From a checkpoint of a small transformer trained on Wikipedia: 2 heads of 64, MLP 256 GeGLU.
Each number is 500 + 40 x the weight over its row's rms, rounded and kept within 0 to 999. Layers, rows and columns count from 0. Numbers have three digits each. The size before them is the row's rms in percent of the matrix's.

# layer 3 MLP gate, 256x96, rms 0.202, rows 68-212, columns 0-95
104:530492452463499497487481578543499528426456430529450472500579553479431444497542517505405499455513530463448550466513512499431535473439533463491438480458573553478488500471497506524451523570513560501487469481456502429525503532407457497512498508504510467532504481530485436473480510579449480558
097:520478452526444496488507478521516503497479526491527509468427536560523513541528449481541483448513481530458412419547560512463551471551536555512517429475519489501477481556491447536507521485442433514466538625482441539516499471531566546508476564496537479513465435562551476514557525510478541568
093:500509417476444471503529508449472554528531489455415521533502618437440491564542527588447476492483483498531483480486492523514535539521455541527425519444475494553465449439540493459454513478457500503538510530503491463474532472445462423584509490491481469546464489494486551465470447502517551564
095:531523498480526424472541494500512502481512586542509513530507526562487469513504482528558575516548571498499493453490463576507459561514420471446508561503522414530419502447502461486406485468526529546584556571472494483512498477488518545545498448544462512543528529473502544490540523558473559546
104:534491514458439422469596550454492509533489521438497531458468518482527576504510450453508515499547559552542430495492495511469543483462481520489540479503450513546462503391503409575510469534499482534492550491502433494473562506507469484501493494543422403488531452510498448554534538469499470457
111:464484620528508503526432441530471490499528481468553506515476487502561435446564492506555500472509549518498491473540534466494447532504479506456486495458488512606574456455540552541472491489483423498555537457533463495466519546514454514506560413536523514551582504487488471459531526414481531473
102:457491539424476477520621451570413467494453469541538394461454491470501522501527455534506528411501443550510447465493451523489511469524496465491485486476547507476548556443535448538449459473513537475507476495508508496441460531527528486576492476561506530469523529536482516478522462593522497472
104:593501467483497575491480395529490496468500468506415503451514467419496492549464536437456544457480558519522573550461511492518545449563533456564506545473438521486493472544492492499498491466476578485514498455498526469550445479461480516560470445483537455495462509523497441557500444485546544557
109:539500472415483437497490432532486555516454452432505563523560454460548451563486466395528499469475532506548468508512495476449516534508527436529471453466507519530516475437543517583524555576456517488533577519489465501560453560452547451473491502523525505513502527580486466518485484454486471527
097:462548457479481547481506487489568427509550458468498544511472466514519530358535446472500530561458550552561584523467507509490506510506534536503474483523444490501538499466526511495531462491530515539513499582539492561460485514465604455521477493515447478486513547539475435527465515546440470412
106:456507462450528442486556517467446402494494489410554468455499538503489513497528548502426490500494509499513466496506527624564491440551488508451436577473547555504498498499542535506426467497515442547492563507484476559479504463559532463487536424494511510497459559502494511519596511500506520477
095:576519559465528518470519523470502479536530482494513479511545493486428433529523539545489481443548575409480499534457534519529506456436495437512502504572494486546499571533599543499529546486456501550558517513493537467586523558457438501470483452514454486483486501511440515537525514557579469555
099:550538518453512498557534432453548427514510509501467526445555566507587589455478563424542520511549486500500465436446494513463510522532458471439530502519505544503481481487539466508523503500598500583502516525489554442508456553476502541499515442468453525508493448563454533437525520484486559475
092:550518524387451469523465538465501436451509491447428518566436502465476539476502524509597518461534509551489478506451416441524525536511570558578485528498446534541516444477477513454452520511479513531514502477517448480449519463534535484485516489551567500492501510588532501531493480487437442536
095:478480511405503505474473440508460538496513548537462437456544492543440522493396447547483549521507484428476539476477451523517446446514548435475488544516526454526512458473588476539532596467469502527492477475524509496465447521428547487523509512558544512468531523507479542453490547536419519557
090:389460502500539525464509471488490522489509447543425545562567507522521507472525472517474459524532494456521525524519455479455491544507460558494498554542470524504537494556545502425587535530503499490497536502523490479518516624494484488430448451443534421493472544411495504468540587490505544507
101:487551482539466507479539506493486475523536481461499501511470520557480598495463542503478452470475516543488464602506553540517501555499505445500486568499502449508469457546541463471476546519454435488510422478481528508414501489615522454504397518570453497550473515536557520536509476465518495415
109:469500452461506459494441503480427443505489570534523587435423535477433477526485501410502498503502435518393514510556490550452467506491495526491496463493539501502512465532475501463501499478468520496477479468515490470450495555458546432568489427478557487454475486468500374534504457470527527450
107:476519580471502482485529546440532500506527445492502498544542499550530514510551502567466506509473518464540446488462477458474491494499509481498557461523434507467516476559575587590477457494557443588500515499539484542395489581433544505512502542483468483515564517455523456455491515554490546569
097:515505474512477513485504588500533494437465490540516562522492545446456549493524570516482542489532465496451469553568448488534515513523518503602445492486484476519491517450449539505490445516477451473529497481516467469458449459491509576493522433526477445483537447488587544537462475409426544592
099:493493470401541472436554547458499491510470582471468437512481512563483545521515480510513506567490534524535526519474496605501477525538503456528463489476544521538446497503484499490433446452567465487560513545504515431515523518485554552536480576538529449510465548524507535591472525541523436574
097:539514540461512506471346522468510472592400459501521504473496481497521483484522519472532441536471470460476486458502492428471565457520496528518487511460534531551469525531466565512431559471514446530498446488494493466543472420512514457479483463452443537506462462431510524515477554492518516585
107:531448476461504517458494533456554509527558545475513569562465501473483488508497549500423533501473558431439535471474491454496555516436466619434477479478494506585492489567457457467444452514525500559530530504511475480501527458507517511494504526562461491493490529485470548467578458580536446562
101:501455497501491533489531586480532462514486460531534533568451519391496476474512575521518495468512512456552521481519451501452546466476532441512434487513524453530497503504494449490492503545455433423466451529563387532535552522570552579473529492454447535440456496470489455498531512531470492536
098:551475534563500564487536524488484499449462585485518457466482440511465466413526472491491467500567563529520483409488505524435485478480538474570440482544520450494493471419516536538553570483477446494505499530583445512456545544483533505474523481474515466546584509541483490461519541470475573540
098:424420523532488433481543520578522492508519538414590498502466496558516492443477520476476489432563489488496510562464547446413477464511501475507524440495505536541556568452523501456532449549551463519482466524482534417507495488497515527474467467469505497445520448513475552516531601508491477541
099:456577448512490507473628497465464479505494478477574580487503432492489532490462563534561438464428484467463496502522529534431506514527519509499549436528532539504425515505526507597549524576568487516527492440488501481466494498470471531484553548485571509507536452548474479459517553505511498483
097:464502563536506533490502491512478488425505447490448462490574469543482493450503476517519527499581469498494468466445557434522490355527477522414531502454525415491443494511549515569496493492548428488560516487526523487420471572497482446498474551539515528500487505521463479461541577498504487498
099:486481497533529539590501469422502513446540492535485537497402472506477505515504496508512494466566526488521515511544442536480462537485553542553531480472570506499480477511569477469480503443459551475459595535481511469447565483548472488533484531409562548535462474547562460486509490556606498464
097:563455534509482512506535428569481481495492492534514490475492515584470538397535512551495482502443494460420499502458432507493480523555540455490510475506613497503510527520542530491520566526460496541549526506517555544474493475485455530459508483505573443585492483449559411454460541528517450461
110:503537554510459481531476498453465585535504475515531535470537487568462524500508519521529562452460538513473458516549478464537532532488554543591453439404533472541500479512559540497473540422532509547491456436490487514518583544496440534522514484575524506463522562565445436433470522497500485496
103:479463463533490488560474462481575488433515442507518578430567504457543451490507536523487490578530514553580421465527407461438483524512498533484493546482524540520492482482486510516544522547512485497506542520557480525470487523474565488502443371502535424517511538553500513533510521451467448507
092:521513503497458496437482571444539539445467490536487510494493485458592459500470466484487517486492577476522541442551447546481514497516571526561397472471511427478421436510529541502500589502460507539581529448500461427506527435507481478514497516523497526561480470500436470454440487507520541513
103:528440565509526474522502531458512504438487487460453459498520470527490514560546467487401545525548457492515465508528536358542475506520518490467519512430490495555471453521551443460467437479454463515549532486539482475492542549503435514526573572507475434516462517482482427552467491529470463457
104:480513497488499511518450483547449529487546492452561485482448518526430520509513507492459490485486510500476524479546504495541489537440508595469524546475403504562522460485487535584544478518572477506489502548514489488459490539435494432480463512574467351457520483507484537466566555513479412502
089:495499485500499517478513411478501510532557497496528515413481512513565431500516494492551552514439455565527435465487467473473518512533464432418561497510577500585506516490568532416466485457480533509537545559531501509487430485518500437473544540508588525509500536422511467519503502555567507468
097:512535472528530491498605457493487509430495538510485526464492536432526552495511492484471502526515527530535469575532585612463550464497479515499579485536567485450518538491445468534462516468495426466436493442521537515456501512502501515412488562476548480531502455487496474478554558537514559421
102:580538457472484514480513540534502517531518471475527557431544475504542507486489519478529502486471440547568494507536511408480509473524447515482462561448540509573561526478552524534451485584529502529493545484517487474459449607519509469501565517475497560507484471553508486521507610391476519510
102:552484519487494487571564617566448421557485460510538538514454486592447513453494484485482511473488530578538500411544512521467468499469519505457502503533503543449485522516584424532439516482476460520489563471471480490513457554493533480536475536511459479490553507453480426464516490525550458512
087:480541506495455537539484472553470496524557466543503473511567513542503442448439498511490471500456553503470579471569507534456515494546491510493466579541501488418459423453549477519484552532518469596553483542487489541509469474459493497589449506478492439503546511529530582491495606489514454523
111:424449573486557507540497483475524514463432502459522448436563508446541471481551453446500462501505507531495449567458449517488499475554458512437475528529534542479435491450440410528452522529520479433570413424458525482515506543492543482510500503506489461446493501490435448496559480506505465524
096:588480504500581550513507512564472479460545470535489469534525492407467497524437495486545500534524523485529538506467513502478521475477512473356528453525517537486453519446558418494504501496419506531481524503471497455496473503462491432543426469513456502582497548535485424432480548520509511459
112:438521481417437439489491531439466488525595485514550495580545471536501481495530489449494495574423467478484425558444504490498489498522479489547456501552541525556518499502546465529528512505514486461541546499491502502511477527480485518554441527533515466375419488532464521534471467456452456434
103:485510480509440534481540576460489532474505448531503533450528523594433453538598500550424557547503438503488427470489466491440468475471470525477503514500530502501451526521538452525428495451500422466511527417533473487545550564490469495579470501582484479528480534531538463532471486492474527474
091:521442496434463520492529501541477437475456538566520593479484522564504499510452584452547519444516479544461456518475532511470478510592549501514462479509542531431451524552508533511470481505535503495473472456570452512512507499496536512427583521430403516513473490555478415508474536473497469466
106:472564521518426546490501463544493431495513495450433536554478564497499578472464497541555552495514529542492538478568503558499502540461569552439484511437452544444502430532442456536552444536503506480476476537516456511441548544543438487491478505565509438447528546522559490462540522498509477477
098:582500565488510508426519507435574501519521507508547497489571517483451500492512508514432479466581505542521391545492537544473520414524555485457525440504518472547529465509541545572562507466404435458475544479497518457502522552545534486514493436509537457528492512510510493531474484497415507495
099:480507477459486490436513470506535453517471535490497515483446496494548451509470537535428562529512450519514451579466483463484459505508528453472501492530468556578477460514548514520515431447513392509509459378541530486543485479509489491478578461548550521552542522423518486511487487498614524511
088:556543504509533489468458462495530502452550424501465479485482523520528481379538580543483541500551495485482505509440488495558586458484472430520548459474498467574487486541511489485576506471529499510522539446549456443510505554514495462514532440546446432517494551581454536522515555512526564503
098:468486519494485466475447484604604555512516493549523488507477504427531506514504487585486454487563506565493522498544517486432505505479489583492458483451467425450507504507480435540513475469487473508430616517506486512459504511451500512553452533557440546478519478446531492444518427486524525537
101:449569516460501403488514470499574506545441529526537465430444501505546491554446446431483489523490541460532412465474430517458505496517541473513469511520511494515498533494547571533424496531505562450496498544453473524460470497508466476547467499448555394463495557543519506509461502458430505483
103:583506540429508519444466452525506548461477500547450479448497454474484520524539513529429546443426567442485476467459535578540476539522524441546487493468507417511518488485496475482520547489394493525488556542558499475538428468504500483521568492509464472470493428530484483501489571495576476483
110:437524503467429504497529432521482502460545543474477524463537506483538492470536490509447524535439512535571464538480442508516554517457523470499490564559541524507471519519518476547518521409525519409480619515521509472422512539568477508522529475483586459475472442488520507577562451480492468456
099:460565500535426491509518475501419525511540504470492461439436512443542491496459521607483499531511441456473489522451488531487564427464438481558481453493519458444514532504481477463450432491585551509490434478546479499487562441528509578497456538548506478479471495525508490536532512547448423496
101:485511504482498522445486495528496431442483456496498529522520493477507555502582458491505488569453526498468539427521462425526484463504534461518476579573533490449438496477594459517525468485540459456499422495511520461509477487520458565561483497498531513523439552476587505439478478574469404463
090:470530574505526509555555535556532499532497533569537497524547538607508531477550455501452410520531531444492436519480459561450452479505532476503525515452561501508438583491493563523470507535554520559499563473451471457509507455480517470487507474563506540483593491499456563536513496547498480527
097:535456484502495564560438433428491503450501480505552533516530433429473469484506475440501421526482503522438480624526510519486532428455423446524530498508541508570561514501487460516513448491446523563533449472501536502498532448478514439533500484501505565531424522508526503491482483513432473465
112:541510491508464487525540537475578556524462566563484548500509520468499546498539463498539526397522539470482487512479547479576524474469417481519519465464531484579510558546510435463445473502479562482468546425498556498498486613496492526486473516581477446505472470491443470549513476487544442473
093:527417440486444505540464520543468517457560449544542565486441548463499507498522485540469517530524510487507471515527486585516425498479503523495502560428511436448495503501509495553536504539527478489563568542503516489480467494585490479522495421496497515575422612488533473483533481490422526441
103:541524509493491470503506432520467498523513473516546483449540436518539475471536461411516534472463510521537491473474569504573574511551455513403531520531507539457499482470473507461479466469479447464438501451571520538505530516548560626457453477529525505456549506458488477527497584470511433547
099:505500548497498454531594498503514521496445504420580600491523485468508460482513436459535525509510570499510481547490444562475481535465565495517541533497517491530504388581497490459543538504537528564538566472489511523526497508503479490438465492501488497554497520476429536493465484522462527377
099:518517452393436473489475545508590516461570521520588524509494504503502528509445526458545579476478546568473541478512495445431455528480586516483508520450528427534509492467531523539453544510441450552508492503492477493500486423480574538473441495510510520482550485517562512440452500548477506485
100:537500445470480542488459449469453477496517456555459517463455509506498496458507465473470542504529557556501546503478632558508553455427504538550421480502501514601540534496554489499544503477517505443552545585525524500485503560509497446539494516478488477548484496545521437522465520493533400457
116:511430494500424474446477493607482511460476510512502486520514506544465481516459422445458528463557547510524549591546484509515484508432549493586486475406539517425519504587505484539491570465495518535492488459532549459495557491513516509556493492517500453495453503486465496507582515509526546578
098:454557509475544461496481456538545484486500496556535455568556471486449499446433512535443510467430534456473472495417515482480426523487481521527426497533566486523500471538571509566489556482495455487495480477482499563473473498485523528505514609510540501520489526379467424506435461512510538494
102:533461481592511521541465503487482452435498490489497555486522446433392477487530446505498547537508534502500482484441523500524553508522509501524468571573495532416499446489517480602472554534449469541555490542544535481549508440461569495586508453501542548515468501530532478439548513526473479502
100:488489507491556523499522512518446482514515538506467526502469531461531530486465437464561547628519503463486512515514515493448397499482618519559505476508483448460470463447521472548470464544561531540535452519490481530521483483502505520508519524636538493476586528482501491517582488487440478527
106:544486507549515493513527511597505539511526508471474494533468512429514538554560487430550492435534521536508504494471480549499568531461520418503520525512483562491507488483514462530560522543521520531440514536594523478518536481524580584477470490530563427505515540509468569428565588467527519518
104:535508587535459467429521502554527508507471482559549553537521500453454480542509411536522462486535469507491528501500497584459528503509507496562482417493523534417488494461550471543486474516522468555478470523535512475452537420434499453502523520535538495493551457514465395414483552525497506568
100:522484470567506601528521490472503493419536515472406533544505442453446508477492458528498510505449436435510495496519515484556487425388480504494461581468531482544515565549444556523581473539432578497506510519553508481533487451509495491488501462488502539529510479528557547500507503534537475538
091:478466523535519510488445479490564517484543451473551477449515542473518492475512486420521446541514504509509455467477514532403501431459557548468477462464514527482551497487502492470445535568535498528483420431497470459539486578412491483496552433517568542533432558474548524492536462531441513435
094:463486480513524494490457431532526515512473489441459505467531580459569463478469504434522477518569527492599436554535479497568446526592523465479552473471495463455465476514515428494516542489466519502516437454543464492519466531515534477518516383535444454469482504526469442537566487488511499439
094:568502510463521485499433496509532489460568465479536498489411475483487525497479514473555492551518553535467461587567545548398456438536462505471498528532498482442490474499470422557502472519480485572508437413562493482524484497543443463460475463562538560525517515548483503549455456512507498551
107:605538579527421499459538455492534470485480517552521457553514492455485521487445541408517435476454559518458484543441511494461473549518535469456533531455545457529492484491474481561490524480469536442480503428472492510451446503535478559429506554508502522559505578470480497501553506519525582512
099:535530517506437515522562489519546517467483547545436487527482435435571473462517453535487568499454501528563495513468392517483506512523442448546502465531476458475558400497529564453510486569450502497495484535468538486505500474499402521528477431510517497555525423483550512447468524528515494451
103:496509503488457385528517500535511466488476551479443487494587549508556453536526565467492430514515558471512449528486467511458501459548454508567522520556517549479441536572491510449568498516474486501491457531451454443507491499537471502516494529495478394568504469466498441559530469459564482434
106:437454522528427512526504507549443588418516530549459482499487471479526520577501486464518520512571470554502512443446464513493551466401559553451511516454599484434491504507448513494518453472584493517481430496493477460503561531498504483535481504498481428464483436531541489538470454485532512504
090:533459575524507485494509542454498536549483464569466516476488494485511464544513564507429517516500549496451453538476511445508497446514450507531507536432453541556481504497574561457463480558477494538475557465506443549548481484512549549585590476544424475510503477497487443530430485487479573574
100:513563423553448552473592511528567536460481538543501505503494509565425464394522506518501535455524554490508512506512539490429525486456528508493474558483477521509477507512546522518455497475414480449525504457537452522452473428518539466553498442538489487545496456418458434483509507464427472525
099:501482520545474530550508573534518460471525399472563523484516549492447531521588500534554431425522536449440533446482500486563535476573529491517518460451468518480483497502546429498410472554484554519503535477498514433502486479532501482488503467551481507521443460533452558490460523598461493479
106:522494518485375492478432440375514461487460461499523490512538523505504505474444571499536533549511540497389516520474435470475472500506446540445537520482506468510442496483489542529469554457404520528491481408491485484473498477501546480484525454447470474575527507451534556527520490477497513498
103:546482433485536484483475538441498554463470491531442523501526440439513566448479427496505596558497574472506447538487514493499488529511504504525494491493521467473485411455495536450508484552608524457474447489457510503512472484582536451413484511455458488528517425519504520505428483469437495545
095:558480473436495551482530433487438452483473495571550481484541526514448479525515506460403503542506491529436558491576506548501508468482535547536453485527506482436489501443490485512417487569448493448467481532522455513519478482468481428551418479417518556564487534530490539519475505494470583520
104:570477507487526480507522489493492494532484422485440539516506489510535502511556469460499527492527572371518506479540589494457522514458557485513492543496509531443578570511500496530465522502419461401524542541518452487436486449471521541505490396518459486529472460537452491498451522426495509474
092:499511477496519445527468516513489475398430458543507498512469466402451465468577511470469530509469485445498564528482447448529424468561510549507552499440506492534526543537544480464467466502490565511553513533530469551503497488441514444616500503482551481576521566511485443493515466546524530511
106:455521535525504494514449495472514550480518573551513563497558470471421494459498556484479478463508507445486514482448518499522524540485521483559429506504474479465489506571548500485505565527473445417527503538480457523523475448461557413541537511459558570510417531447533554495441425478484539578
104:505491428544535506581521472504509506493468531481463521406517534589484491462464516464449547524559451530551489439588532511514490477482533487540477488470507526507543468440560552528491539434558531450449539544489514423462487451564459483458597502520511488524438577517526488495517546511538478503
099:542540501514527432479484507521455517490555491566487513491521522523520461555480507545559524469540497491444463486419480613439471555415469515499493457521542527493556505509559546465484381451488561574493465499540515475499533443596486498500540509539459514504462576471478507512470471480524544492
099:560518511471480517526531500521460504561488493470479497479581492528520533505524458403498507502517503526542475574443529521527462554445548468483566514527422477507442501441587471475555489527477523550516456466545528544467498457524408523471505477515494508510493513625550517466499610501527476456
104:497472520418430493509459431521541429468474549565453536530471520536523479483457443549447497442525536521453503516514519594493495535537512512529520517549473481453467513518566452495421562449528531499509471512437529523466493475503521491464449485439496599504494523480483381468536505458557496515
097:528496505535536527495501420520535494477445482560504550470471543525566496494533452453422507539519490521532421565486587498387556498568498513484473469541509474438505506499476473507547457399559493498526520507487486496490478495510473559516515448533439521463476541582562502483450527499414504534
104:400520456493451472504538597543524509548480474578533496483456521460490525484503524508490527517497563525510495515468418451528460511506507556429466527468585502455532536469516502426488434526465410457489519502476451465477504473537520494416495544481430483466562498509518452543541524494457413503
097:485527488480511464460541502581474503499510537493483531471537422496474483483517435483526526514550439563485461569439475439585475444526434497559494534532444505529503498599598526516539579492528547471496453552527480546513510536499444488553563485450487538433472431513486450511512484518499515476
111:442623448445430401464446505520550505484559505512525510473519434518508488472488520540508535520500497537504537506574487554493511458508467475527410469484494527552489450469517526467524511549494397481539506532484479527508430548454444443543495549474477520521489487492548518506415474541510534563
111:600533487472459480415473492509462510498458492558514430500513516445613540473536470506549513482593499550480516492521480589487469595504520530547495488444568470492471499437516463475484510491497440507522505501486508463468481514424486483412495509518451463511509532550511481488455531431473583494
109:514503532526517549499504543575501407506491431473566508524528546548497514537551562552463450542502530490455490485558468497478416498524515434499504516435546522492535499479501460553387478526514540541522499519550476493530484520531474505541483499472452551538546437421502547478568496472482611481
112:559475552516470544460480444540539526483476516541481464467574582505497552459440514454560469560499523539490487518507480493510517475529530461481492473580549472467469479536480484515441546527474449548497414430496440514491385548461467522500486495547464498567478496473493449412551504510458567497
097:605495483383509479551513498454606509461511494518506495410496522517481438459547517467597479452535512523446499475457527471484505480499524442499529494502564547542490550487486468512440534463444502490507480490549493522424463512449497495458452543566425553547476506462539482539485541475474513518
098:470508519542416603566470467449494511467488433459455503499467520495507536444489503495574505522551495492547462573513449455538513500496448503440508477520501545419474483503479525421497486556492432434513462467610466470513498553494579470474463476567523493535511526497541488503556518524505494570
097:461436560488558512495461485509513538507440485481527546510502519534512461513509460459437456518556485460508442492461504450423520498465522541472538446546550424426533526527538462465511486503488548540601431505508423428469487521516517543583499456519486508535444426518458517429578507506503488506
093:505516501479451549451541515558534490497489464460499569502529471474507466494449564514515492463506498452517501511508477578416445511499502400443500478513517527491513504388463540534519466479484573563465524602460478499510554456497460471533462504618499488530460572502481516444518495539443537510
096:546481519549417499455523422514417534416511496513536552435521520489506399503563466486542513534482482488461484437446467492504470509483533449480506474551543443496528486535477581536558496521527431486491408455495465458432471520553551539500490449519580511509520493560499537485527491473503493532
094:486493494465459533496564562511443440511487572526548523464460559506459525481569615501529499518505543459445564479529463527503448466512577558470401468508488481439443492486507542529393508482510480512565558491482512461465515444501488509540480473508438479488540525517491450539552513509471535462
095:472428494556436511484550464517528487533543528480497473396548518418538494470477462470495507490514566565517461534475533507495448456495486551496516439504470495491457530522529467501492490438541525521450495503513433481546525535595589585463450499552456516447426458507533449496490433489468464465
097:475522479438498425413452488498482505481523522510526500530534508482493522475439451578497409449524546458482478531546492599448526498498515465523401555519505503521592432472577537465531506465556444498548434483521529427478495505468513478454511498487544489523489569542559489509483504467453505519
093:488536544540494553443547508477495515528457481550482485506429448514468452462535488496551553544519499445604494513545493495497513465486523546535502486468554465501495472561490458415553458496515449466491542528507552467459532514486576510483492529457558355480465482554474546468471491542573480550
102:575442397498456507481534508488540476462539438481474491528568439449478456479465447525526558542433474505489457496508571550498482523450505458485399472493491489484458425483453469512503514455453440523455491431533468506457500542423494503459439495561493507580512483482503529475543502471484565516
104:472481513489508473516488494451385386488541540545428494527559433452557479491511551531450570514418503460530466520476509485508386554484481489550495576553490508558491493565555535448556464514484483507479486547512518524501542536461509510549537505529526471477498572509503508469523493532545472492
112:578524559422549414549539503500497488518508458540447498523496517411451536602481556527470528485584473433471520495484473590537483580511518461521506436479474516439493490505453457498461511488524464585499489479457504478462503516508519501472457524503504530420493537507509449545516480447459484559
099:461443486515496579539547543505520471498579480514557500488566556519461461505504505457549485453506566524509488486459571523400465519510522487516484483517587471530506551499503491484512530421488481483486518472520526412416475600530549458556497464444483555490494508534459516461499517476595480454
097:529471466534485481401479546474524477450501452496460506464477521470493546528486517501473541528483528520464485406592512507498560482490498433483519520449493471535480477432578516516432546483484460602479551545471475461519444495473564571460472485490534503578477510472493556580470548461544553528
096:458478570486540495466543487459474410437451458428445506529519434553462517477553491557476541532522505530550570502446526492510470458448446494509518507444526506590549450487578492514502524494516489543495502499469416475510486516534455515517572470458497491475527573449440453475465488448435462472
102:547431518537456503509456414494567501507518500537518529455490498481531527484515451454480523418497476491502518487483504542488554518498479500468540429454502539546520466427476458482508424543496537553430487604475546503477503520464472406445514463554394471491424556536471518493533536543517496537
104:463490567516496558589471550520502492516530481523431463540498548457509514467459485596454479394526509491418492570462452472500490457505479463550464490478454451451413472534575537456495508505441498455459483495497465531531538507444516456511520472513444542495505486522503455501540482447483595528
113:451467527466513545493458453463529483417483502512449608461509477508510540497524534457467475483550539480544480427461501496484630453505541515460467461483497539483506547423484492458493530488549524420515504420511467483454541536504501454456544476450461495510461488561558466467507453444453563509
094:587513473528455489487465553440529484449457477572510454505483516492496450504481489569490536494482526430493498510438456505482498466484467490565482480558542496454485559478517508470541523566407531548522534535476451490498490535479465532544535409460450578524508466474586455509433587486461453535
109:504518549529445464450492473597510494498544602510486521497569496410475489518531421506537467479465463476494553514491528559527465496490460519492475448475558509480476449570477493477453478462501442499532464491451496460532433517402476477502512470452516545565498567443532451519520500507443544579
093:477482513449492518478561529533460468488513476468500528471503488467573415476514481499510449529450483497496612453448537486573500468440566549586460544473439533495504483519552456512545403505509547529558495504589468492456434458507447507559438487487565529460479512501525509523461510451515506492
095:519521551461535428574493449523471563508476471428454464441473453555527543466456496424551525452475523496510458552469563540479461517510473505481557504502413498505487504510502564531557542529497510535420498522507478514526491421524452466520492484535465481559540465499488548407467478548596508519
108:458491555489511525547561578510514469488494441498515529559536537532459512461568494510482517509464516502472467518536524459450480516518568455546495533515494527561513502498494471506505584522478465524449426518437510476514516542498476566441624429542481518511501548513391527500553549430453557483
098:525536488486465428449458536499502422535453503495477567539450503489537536489460523533497475454519584488497452465539526530434459523574521534596487540437541493466541510534451583570466466562489502476477507528476536481556531477496464529492490470494561505565470567515477519483486474488552406559
097:482542427526475506453517473482558484505541532582430537534547532616562524538475440520528469508470514490492452458463510492474511538541522520492517461463549461547511472476513440483543548526544561492566515521507469491522569538457544541490527485580492542481544515474577490460423452493558524566
101:481478474569530578500514472594529413454476521474496513436555480430503493476411509458541419511515485534599482478530479464436512481510519460505522494535444500478471443547465517518519469512477552540444487528489548455512520497484496495468507485511453508538480515525468519466471451584378544519
103:565473487526557507522464515562531485440487490468496524455475499538537464553498533495554541565441520494468464468520485512574474507501475456499569517491529422492503540550480495496433426525495495610502506485508477478614551514526535497477525438491443556458505539566527480551467505559521404478
097:561477564479546507531536512500463489490550460469506512520577461562509484500528466467504540504582530465512511518499627474486493517441607451557500499491465516516587516497506507533571523493479464508509559542539469450430471565441462515431541489459558524472525470552496530459462532536517530472
102:462520535498511501478503517487505430532565500512516524484529491447519511488554462457474491416511501559499466585463556515559537464560523415416557481493624549557516529493526511520486501482516539570493496462543505449563504513503520490441478491474490561474477470445510476416585531459510536463
095:568494474470538520541517535517512567440497464534449486514492444520496475453511474546517570472505521533451489415560504511477375523443462545530490478525474530513479385504556427425473527580506486544501502570555505536473461520483555490489512473513533402468489469464502490488475523493509472509
111:496503456524504531510490573530570432443551479570541532510516564517464463457533487566515425448525482449474452499521514525437495515455483460483489509556533536492549488503540516513428409513468387464510510541512474504453479521461414523494431480471491456451493476523451490418516555496537506474
091:518540468514603517517499437471443455410532533490516468464493448468491459502395494562533454569531482526511519497494486502474501471450502535518487584461517463518505470498540527491552525520438528468511476510511442459443525555436488517514535455507472498466484482627501483555449453555465441470
104:478513534544530460535497485439465502460572579490531502535474477530503483559522498465499476595531506497495498466461476580558435469498442593460444511432537481533553411480466465501480523547495519473526521480415471459529505490502538457474527500527537469476488505463550480591422443457493453488
098:422547514444532455498526576430447506500545516494457502500569535516564471525528542536476489415553459491482505545533461537503479464547492523486521483491528491476468557557565437495417533555527573459484463502546506479499454446460490428474528470478527463496556483497532484535508567474492600548
101:491481476468496501539484521528437405490492492501517599480513449446486461502510507546488520556539545568452490550489499521529524490468443530408485471565530447498440523449509431578582517527485555529493492509482433507436496500525508548479508486480505488464532497419488478466584554562491553556
090:498445433449549421477581468581495498440564532517528511476448507478583463514521553499524506489534616514571471431520483502528548497500516470509524523508598487508501571506534488513523510490519481471554528507518497383491480505517528527590507481533467453544491503492497483511513448501531487437
097:539487526489514501477509573494530548398500524511536511501452504467530489546432490439513569557485489509466463570446428502500454548500505510481428565503542485413377517535481484532526544507531490502503498468501448512429478514560465525558527472538415501519501462507482464534530469502490572439
090:501478494485440464482535593568537472506463495551482471473486482481423503438569482523515526475479630470532483490480469468526547484517476547450444498532548430494457444496536432534524519516565449508548554483506492422489535457513447501473424529513565458513500500443452546490506536460492455476
099:474543508478511492481517462560490457466530498484498502516554512521528482570599478571551575563532477518448442529441498487425481521427568475504535487511481567476446476500491507521507489419493486469460505495501473516492567438505527487447484430534522521508515421567576478481514470571486484406
096:508563501446496484535514549558513487521540558450484525471474563523571458514536525561490603576563497419441491522488557535457550492484534550465486528523514531543518523483484525523508526468488490440474510547508489480477590412447489428444476446490508438444465514533513536564458507491480506524
097:489471478438511503451585460523568445439434553492471457515520488542506544472490573475526544529481455497536434496483535435475487465533519469515530541556498548517451509455480534449545507425500458438520568472490514498440576541514455436444485533438542462463487493548501487473512494465596507537
107:467540466486516455487435530535543488466496458509490500515514501511437504496487521492442562562497517498476510527463469390556467504516468570519480591521560480517467516527473442493516432479518524450540471377473504516507472494480500433547472423529457477491481584516528562551496474506564442564
100:511520436589500517600516469487486518557558556535478477477471567551508492479487457488514500529520531508483500511463477560549476499475518480507486481476509503505516480563473461572433406438505567490489420407518519492481409513593480475561454530470475430509514557487481494474543466514506485457
094:524455474485487472467478423493523522535502557499467527477476476505465477571474494433506534515559474544484473488410469460458497488482426508525456449496528518546500477467564551512459528504483518536502488518429509463526432456460560459543479461529468407526500461467447453405508394548474554548
087:546491555430503504443492544536555490518463503533487540480509556475465480502481522496545464516489468461498466563499540538436481558429513454477499521348528476458550515525533518472521517482410489474444566496553530531512473537457466583477549477539525390497514487487513446554515494519532503493
103:495469537527532514538605506519472507467493464529419531404562494471529456519588472494389529513532565493548476513446500429426485488471550507508546505518585535512460462466523547487528502461516521484503506485455493475458523510519520475555450432512462406468485481510470573486503508540474465498
106:515446482514450505543459542444525449455503513470512529475472496530487566483459455434506492573504477476552468541482551568505473472520468468497474508609442503491483504529569525473545501479472489487535647485497552514566474469572472531458545541451514537519493470473422443497519502450500554474
095:516501581506509510511577433440560447460459437512515548496447431529495548419575486478501521544467551530498557461512490457408513497478579487537487573523500483444540524498523501461454513479503526452529542470484517488485478530465516563459493434495446542421488494501440510481460467562486541462